{
  "d_model": 96,
  "init": "orth",
  "decay_shape": "linear"
}
Each number is 500 + 50 x the weight over its row's rms, rounded and kept within 0 to 999. Layers, rows and columns count from 0. Numbers have three digits each. The size before them is the row's rms in percent of the matrix's.

# layer 12 MLP up, 384x96, rms 0.0835, rows 309-383, columns 48-95
071:433547444463492490434439468495521521519431486519430543523541482501507530499523511465580437651475505452445374490481502489558539449528456558490449
117:434471562483510524514544390513641568550461616544552510477524564503517466504522457448551520529441461559460483526516488572541499460498510547498472
085:556460570532555527588510495390492463482479343540528481453427462536548609564493441500446548533429516548508414453529473454473508475508582432477489
109:497542464556622562408553429476523584511558514546463452453495479523594548488475520511532530511521462406523447445537471536492458571532517409567544
090:397487416511527504532454515505580485487556547521430446540510458545528534566573410503506445433446466493488463487474518545414473523535464439519594
121:472567459531437535531464460503541487554556467480477467494557477460457457545539487475470511481452558592410519591512486542485505535577526583461476
112:461515435552465413515627518487535467576479485630542544474540579445546487449488542454521561500516516560509475482467470576479534463434521462469436
098:538385504463598505506537538455467550481490466458457503474522462475496592494516505520471461537554528419449565587515539455509418466502505557467442
097:506507448663590527450477524449480549472455519572511563486469482508591523489422544455524535575431515542530491519492543555595499488450464534463534
092:550491612588462456552536506482529494587560580549512443435503473475517479504546443532522528449445474468528509494462457558433540520515616465483528
106:574494493503526583429477396517485397493548541525580458401564519544461407510497459500449531463513550450520476514489519468514450461473492501546544
098:470499564472421512549491535585531495466481522466417496459568569488413545550558556473482626566460503448535521523459466578563468454374430472544438
097:433441447543435478463386559415533562525466570511508571512588483517471502469578554487536561536478517479556522431472500433545502478557450486479480
118:569489520557350472438543473487527494452448515427440493562527548535474490451534438533492495533372535455496530552506443517589501532506481504467505
123:538531446499465476551517503530554559444519582579492477542392474570528544482461468488587531459493568496491528423466445589563543475479559635510530
085:547530505602494441504440467551546470442557474536529564493475522476401501535527451515503449494572619477533529516490514539561452484527552467499543
081:501520514483458423627441545414566545487569478537457485519429502439455519541505472512550482512527489498537486589502457495490512562496547455599491
083:539506507414500442600513493476576533465580493454486477437577492525547552463486492474544485477536505488539492433512429520466456440568591493515494
089:445527491484614550427451562555500415435502512518379532484588478407498494496541409581478613493552448513538518502454445467528462484513548571458463
087:448462467501479531519493432481586430608477585494417532443582537545540452467529524441492460470595517491485529415421575466457455449521528409583476
091:551467521501495527526466537536500495520579553491437435639441563436479551541545546483472493513497469501543508452482439548526522463494469432554532
098:433559566568436449519489545480531456562469450556410442500414503492507586480499526416497535512485465526587522558464542577466453491515582487554474
091:580495483522539504575542534456547481484548385459392473568541456547477451561575419538568548438436529490503512488502591513559608511411441506514550
092:534469411461493419516562494436507476487468460406426496463402547567505440463459499566596472492538462448502458469427568485572489561411489551545563
095:532475535526440433492389518573499505499428568491571595415499497483471362522457451516511452478548504493502529453485442553468475510437557431475488
080:464489414525562452490527567583456557421485496482511511579421471519458566457490507617478489443502512492391494544541637555555579506500427500503516
099:421466542540489444443474551519472512513530410529610541361434544464507547451478465508475512529490486484484549540492418562481547490461395484540514
123:523506520526574511551451471431542585428548472508502407497451587488418537514440408460538519546529500389575483348488540505598449506492490514543422
095:502439528502491535468612536502450537532452507556488483477376521474593554405427446554473510506497450542410510548483508529418467513630550442511490
100:534540541503502615501540563491514528541513463538375445554479518517463517418449502433520514479446473561506439512448469513434529482578441470490515
122:522444481530600519565503438472509418396518546527510485508538530541543455491479475470412437490431515403490401471517539503467554491476522465429420
085:450531512508526419408495512448470421522453457519622456570482632523434526498534470455549447460553506466511461476505460587451472506491428542475465
094:465530429505455347439458528506487476395488446579531379465611469505524465467475530567492589540467514522494446549456556518370483516515512479432571
102:465514412552494521423428491466547547503469469541522459455514553494464513418558523501633493523466578490477444593428476497468405579499505466488591
080:489539468525526449487535517568611396525458548499462443534487418468424479520582521450507451547437477489511433528480541516439455486469592579473552
111:408439513498478534465452475460499489499587412449491449543498600500449534480566475540571504437432525478363486552522497498545465470458505494593558
123:462506517507444411452408519506514542328558523524537446487412488453557491418528495419536529552464513444556566524470493455553473519570528491501512
108:518426516453404570390489567571451443515490465522388466505599520509492520558449540585526549508515466547395531518458456500513438606503524501483547
086:417507399542538501413501527548547456533568436512584551467441444485471499393473481434445521518450599494528469516507465507502471512524503395430461
106:584556423595560515516515513513487476552505511603478477456491592461575495549552620445599511543515491500466459501455413371502601465460460613430545
087:505447542469477487433504470471515414445499451504539544440520441468489486507438467475444455467439484550546536506509453467587397512534528498551472
067:498497442574471520545489538521515526491464470488450560533483581588532456540476514569547519498519628513520605437524443470591496512433538529432402
090:460474481422458461547463442546550455605528449502476495527459391513378445472637558456534473408532457459531567491499507515484482488413586514440396
082:470452483546538526523503547503474538453492531495383402563478589442524437558426525540451519559513474498455520567559538503519525431473456573516484
089:533477432495417513462563498445570472419474432612515461580630467533483456466452477467539579496549456486458493495514456500500515501510429559536564
105:571433510442477559515501534511498565533455503492433590540505512502456427558440502481521591424460498487407448453610503572479428511531476444514497
114:499487459475560565568499433550517510455541490550457438576388365433540510497503586552462487439453550437490417517538601435432487524471399475517460
118:482497421492482533464513395442477551523437399566383462502514492431550588549543515489499577510459470446426465512460470536487401547421546418601583
062:520492479524526456501391465570571405524427480609463552435499556492577489531409555548481537582501498525441417535517444516460403421466499471528478
095:567557530568414623490479529577503543480495450468440510532476502472588460475492487447548477519479491456521493520537477359526488416484419535522506
073:436443531541556451418519516497524448450483416498541486455426496463516573456448556590536536539451432537381417464511482446566594573526478506526466
114:472466408553544406578450586468495503491574588530571481546528504451420524510555397450493521489520540473466444554446551493474511437589512569551576
118:458539574501523491408532555508575544558514458466482521503516583484532471556424623526502410597554492442494499393515456580474381363444531467495450
095:626490396591531571624401376488514513479447490484505504383444518505524465410547495476516496413538522510498480425430471561570475470495495458471480
070:514494448461485480528572556406559498525548537404503469522490578465537522409485554455608482476494446461468527537456504518537443548483492458406430
069:498517470493469419518544472541503509498476602510455536541518441492422475413441471476484528600555461509410441506498532554536410526421571442572517
103:498518576496481554517527515538518535498483510530416602542517478495515460587551457560607548581542463550454497477561477476408496531450420503553534
083:438443425496501562514477509401454464508436497440478546407448476494503534480428574523596543480544504442529453522466480427538473603521498497519409
121:414555459542483461473421496460553517488443478516516488503587529480478484439526539534510487547465566492407347451549409618528508506496482522499520
102:593548510515531558515473510498495487502448497458558468546537533457514557466497525412548544430488479388477556445425540527458452419464517495454477
095:448561495447548502472485568574466531521588405537463629486554491521455476402563442518604507511520508485505522496487453477553507402512529596528537
096:392544491551407473493501439452538609474450508525456589509405498477516461501556463477565502508472576492441540449556508409598492460470576534519459
103:533486602488450473523607566567578523515497493432481539511554610444495572476567520456488434514451538542489533426452448539552461458532535500478434
091:504447503465597532377470511479483465513505476517539533567481437503452480466519482548516514556405543500513566589479490481602572546461566544492462
089:523504629505484542445509460462525565465512568531474474459549516559458457457584522535481566387456595480533525500548508472473490558641568489557453
068:466500457543413558468496509526474471489459487502366529635521481520471558439512504493411548553563452524490589397514530563573425484463444482526429
092:472498483499462507509540499525601455566493582598450460613625500463513492577527503548506567527613552507478469617492539559475508485545593477542566
077:475417533547517401508438581447568494522518364486504509507431542503522492424546474531555468378475508401523532500542522525412480393458549519372536
131:547510460477508505512454495465511584473492469499571524581581524570547570591505519472601496469496525487502549456456449594494460412480541625496455
093:441468490515506515450457505518520427489413523478605573483421465452475535484492419501489485499436453469454444471456574493505523410512516498498524
091:496563425500479469430473483545554456528460429555553513545488546500468575520436547493445537608578504504498486462485491576564449515461498525585442
084:510441568517484441525542469589567557519463509587491406534529563515519466489528495570449606509471485459506594536531499559493436537522568532539574
124:442530414470547490508574579469476497482543546502455585567457529483497564590534492507513488485483581473512474414466574467364465591460428575484473
111:430530484613547513493430494579487548462499496468573444527629546384421557502582459475458466526452557479476470464451485529397585520456412560446494
117:596527533464458512483483549514482569376507508414549521529543542475505444512552500487543464492488484435449488492503441498514531478472500497534558
# layer 12 MLP down (transposed), 384x96, rms 0.0798, rows 309-383, columns 48-95
086:473618612454514585481547507540482480472449513508461471456484469522506546478456445510475451485539416524529410502507514544431487446527566499590545
108:515565467453419555496526487479471561419492480437539522509463544496496508490530522455472444492504540460421495502415468411550510490487539567618561
074:455586530488444416443413503496470467511534481388357546518523476496469511557517455536520508429508505531515500462522544449494412472445573560519480
119:481438568483501551544455491479583347516498552563472470423524514527487552522536537492424533565414482524469593467369496521462524485473453552489508
100:552479479490602491470487539461433517486439452552463567504443590504389478435490558566533541546538563514541469462480565494494439540477585509572430
120:439457472532529509544587554509568505494510496470503484534438518533452490388519561549526485501460456550543538623601476521553379505405507491477543
115:548520475458537606530496428449513508418491607535468540547529385581597465396511507523448473508427512446465495535509558518538494486447514561543477
093:529516455473453443427449443388477441476605555479510496506377514502604581496459444517540488514403552508546526603596482556472517422498498415425461
098:472453448477484414458595418485456576398557478457464464523513459532512495546575568537490494563538472484474544490574523538492507505569480431547451
076:459592582463529404498457499560504505579474504459464483464466523493440562530570432586502526453525475523498471574418515541443424487486581578581490
109:385518517515493496560495476511461547488528454453479510426559495480623453518537478556506535525478582566584545475476483427479470532495462528531498
097:535503485562445506602559531546454517407502454488476484422479560472477363493473537410464372537520503509552605505491482535523488527650540476484507
098:523579480457487406505512487517510526586630446519482420497510576506488615544487510504497527498561464570487470514493559463427464521429502664478455
113:438536553549512562414521492484515462488469485517463518540484572561466562539540529546429542494461539375431556577479509452458414521494533376501544
121:486484507528502454518460469435584502442447380599508464485504492424378526457548445556577439483530538554519513533508463488498484541537489539429474
086:480537518476547556417495557543538492592488473440517464521429493425433489542431534449389486495543493532430469434451436439522480481478509577513461
085:390559514456437498531470481523364501582489574394462528480544406448476640429535548450526422436496456512559469482537480497442560479539499494515505
088:494502450422515579464600462456426422486510510561488468546513491580583452589488476444502495468465527560518572511531517498500519578502505467430490
093:544503425503469587517426460414407509357507505488575477465487506570585529496539491447491447465413512526515552537582409497476546508553437450380486
086:497461536518485466582569514520399563447490462441462523508489430506523546566464461486445510508418600451422436541485471483509599447564437464400467
083:474644483500485367487466486506542457561439487454415471490598461505542590496454488546471548504497452556533485490499520474492436432506502500593550
100:485486437478535468455406524497512443520551487532560427438459442530581513534451456569535509507495542343517493567526538507544447469511487553503486
080:443638636476536440545468544559458460564453485362401481531492487512490555479513498498522490480529441512476433490471452497446503476538556545568545
093:475489484532463480501484440569515571635551568453439474468471439520532496577535539485453567531491506573470388522611508431503511426570560518516548
095:459568457520548488549482545519472561499516488512480442520494520550495540537448582606446514551544536504570575539515499440640522500560427614527476
075:480587629442500456478485538536378476586490523386446508483480440466506574528517457443508494476529523515474501392485484466476544468421508543517548
084:476603624476531448482438534469439492515454517400428490480472519525511503522491461541517489478528500473523416460389445486544514405509531556509505
122:479418476561526456461476506494457422457531492484468572564497547516543488409451491521542489505611559507457395562495573481481489491470537538506554
080:512616595430595502530417536473464526493441496445439544478474390469535538522554496477538518514496458517537490412494467443464468416443533558552495
074:453610609416554465517409523523472528518521501392422533537530477484472605504508512522560534474519494508516421445490493462502487471467520579566459
112:517522505571400539499565496517572428486522490443547529485454535455432580404426521411515447482543505478434519525528414528387437520494491544500427
103:523493445497532578493459437391440459509631514490533531462494496488515489490492490412483425454507523555525573481554498521500511508572485433457430
098:470454567578374569528564424584521462558522509434554520459522423453535525499562631554457496516442504518485480400497515475516558566508515475501565
101:439467447472491553454538523540431550504522585551515600487536517482430394490475468468444503454487490564503545439597479583454497516440462559523474
089:457579578387524480498385530503461472502450488510470510555496523497467582473462485589528525483551531404465515587537476487544572527501491537527454
105:656563476528461454551503554519573514556413506501520523494558469500550490601415518503431472520570538535644489429461574554481503537534487520441488
118:530501506499495519583409556420527468517491455509425458462487501529536389553442506572543512517560467495428514433482479567528508454486548482384528
115:429489462555505509515462511510531490580497480524537484464540547407542453480523433419471587521535460503522532455507544490470532394487484619522519
084:557465488442506600565566479498448558466550534410515463419505493594510544507503462422466428467546456523523612542477521492429523446480565489521481
114:561523495496518500533478420536439465543465526529574505465504533527438436548427556505505579562551486588465438500474451533386624537485452394508535
077:484513497555500484512450507561494513521534475478444499542534571492471568455532543509496557497517547514487408407499541589457532426420471534465491
074:401572482448571490512431472544523510548542571432515369471509416520484472503512461544374523499543435588504476583561606497500598521476497507517556
094:495500467450533567562499440444407522445528529451500538473484437514552536450503552479473408528553513541430475546482485476477588516498506349426488
083:455543521446530558467605390486418444433543485441577560470442407462459575441496477482431482482450554497435475533537460477480516552512523396449456
088:482551408592545524603537527467508563427405530464475587514625432511593580483465500528479559447402550448498542537539407448471499463516417466486581
089:450583478570514486525569425527591448536455532497599449534502528556490524529468579484500537551483507548512582473501518562459515404521502559456536
111:473422474545537441500547449505554493574406508552399476505555554501460504526540529488467538515586454510535559435427443439482475420443327589501528
113:533549580568506548585355512461475472438493519567538507453446526500571422503467526547572422534500443541528501542497520535439412494550534531476559
086:452490566564525487499495498564562558522444494525490448461443538433539471472566514551523597559432558475518419512433556439532457504399472473519560
093:575476458501453456564461480552513532516440427512595572542560475575531538491561544543438440470505511560514519558526526389509525490542594550484472
074:516532500487500442531461558464464488510511550414398545483572587465450523512494496510559451499483544486585519451471452562465515458381539519509574
120:407543446501389488551529454479612517525511411548507463582524471521545516538456547497507477601474528527501467556610553444489475535601551490532545
104:467417380547393476541490496602440467567545513507534389551503530513509492518519412470549525468490553490476597556548474477509528598507503555525579
103:425498532409578523402560452507479423543551483466536440541522500461509502519512525506461459479433484503632539577563506459416581541489493511545461
080:466560575361470460535446543576492486591503547412490482497461478477486584617511475553558440461523469546498443438481488479486522395473514607483519
083:450597564409507534569462433490395451473494499382500496499457488433529520532609487455458499480396506495509385524547451526481517475461455552528516
102:537469442462593585523490480508404501484513520565534490490523541524511535469504421502517452523420464436454559478594535494454458441472503475520397
082:505582590490575447547467462576491438569529505415546491433518465545592558481566408532566397508516525537478538440580419424513520513491511459493495
110:506508519461533572519505517514612469499549546615466504498424531498485494530413504523481502560520522394477563485403534491485535505474547504514395
109:464420512480479506461492547512591578517473526505394572542516534481509515455539379542515509532492534557445404541552506456518426526500540464573442
101:501464412555378505494557515514492496482544530480569478491501503551482459545429524464504473580483581533536573517461590392490533577468515340504529
104:531576512584487486459452462504444456467568518523480473391425534448550547504521443521458555588381504502482463448545520526468528565523532538522494
102:415526473526436554477412551494600525619481527543527502521541528480538500413462462546418414595405537442535531473483567519458500533469570436492581
092:519493542548582599536518444494460468531447499370524479488485487492574411547481435444487508511534442564529505451558575545367526594488530406529447
087:466646634487513408538409469551439530529462451428420540512523505446496544535514516487535534464522490536530409461438399516447467442492521546517502
082:507582471432497452460509498513471516501487456342471579461483430520499457492543434443446488530469465576487557483582510455440494453546476428486431
098:440553569534522396514495467490507530498535485502483492476442462496481498592532449568507403494564501600546493502526577414603553455589474484438465
089:590458568500429443488542429482457427501472474404437473535529593560498517547487453476428541549548481618548538472607455498461545456514533539558498
118:391431560548521478528572517566519520445427486556451462522566528477404496412515456512480507397535458458479437469459441626487485521521434576423555
081:419570612496515430508410498592500523521496476534454436498522540539491466614533481596543526507527472627523519486420459468628419503454585615485441
083:403499562438505507493510560516463504478506508463539474575481553411448571495591485584476500430497459551505454527491495491428442480505588539498482
086:428531536470399548473488592504549533573520514359459465578540454456532526475428495557449514514481486432526439519486420546568523453419432513538487
125:503446555541490557500488350483554457449537500497448445481452563458435510467514494485443436516536459478463452378489582496433460581519467604446531
098:526444492502513556547501550500499420498521547479483445487502552572514537511474520525484550440492488549508493554551534565543503449537556579523545
115:466499496540435448598519490521496552435538513608485453539460479516440479489429454465424409558585533428562512492440615450572503489550517534502447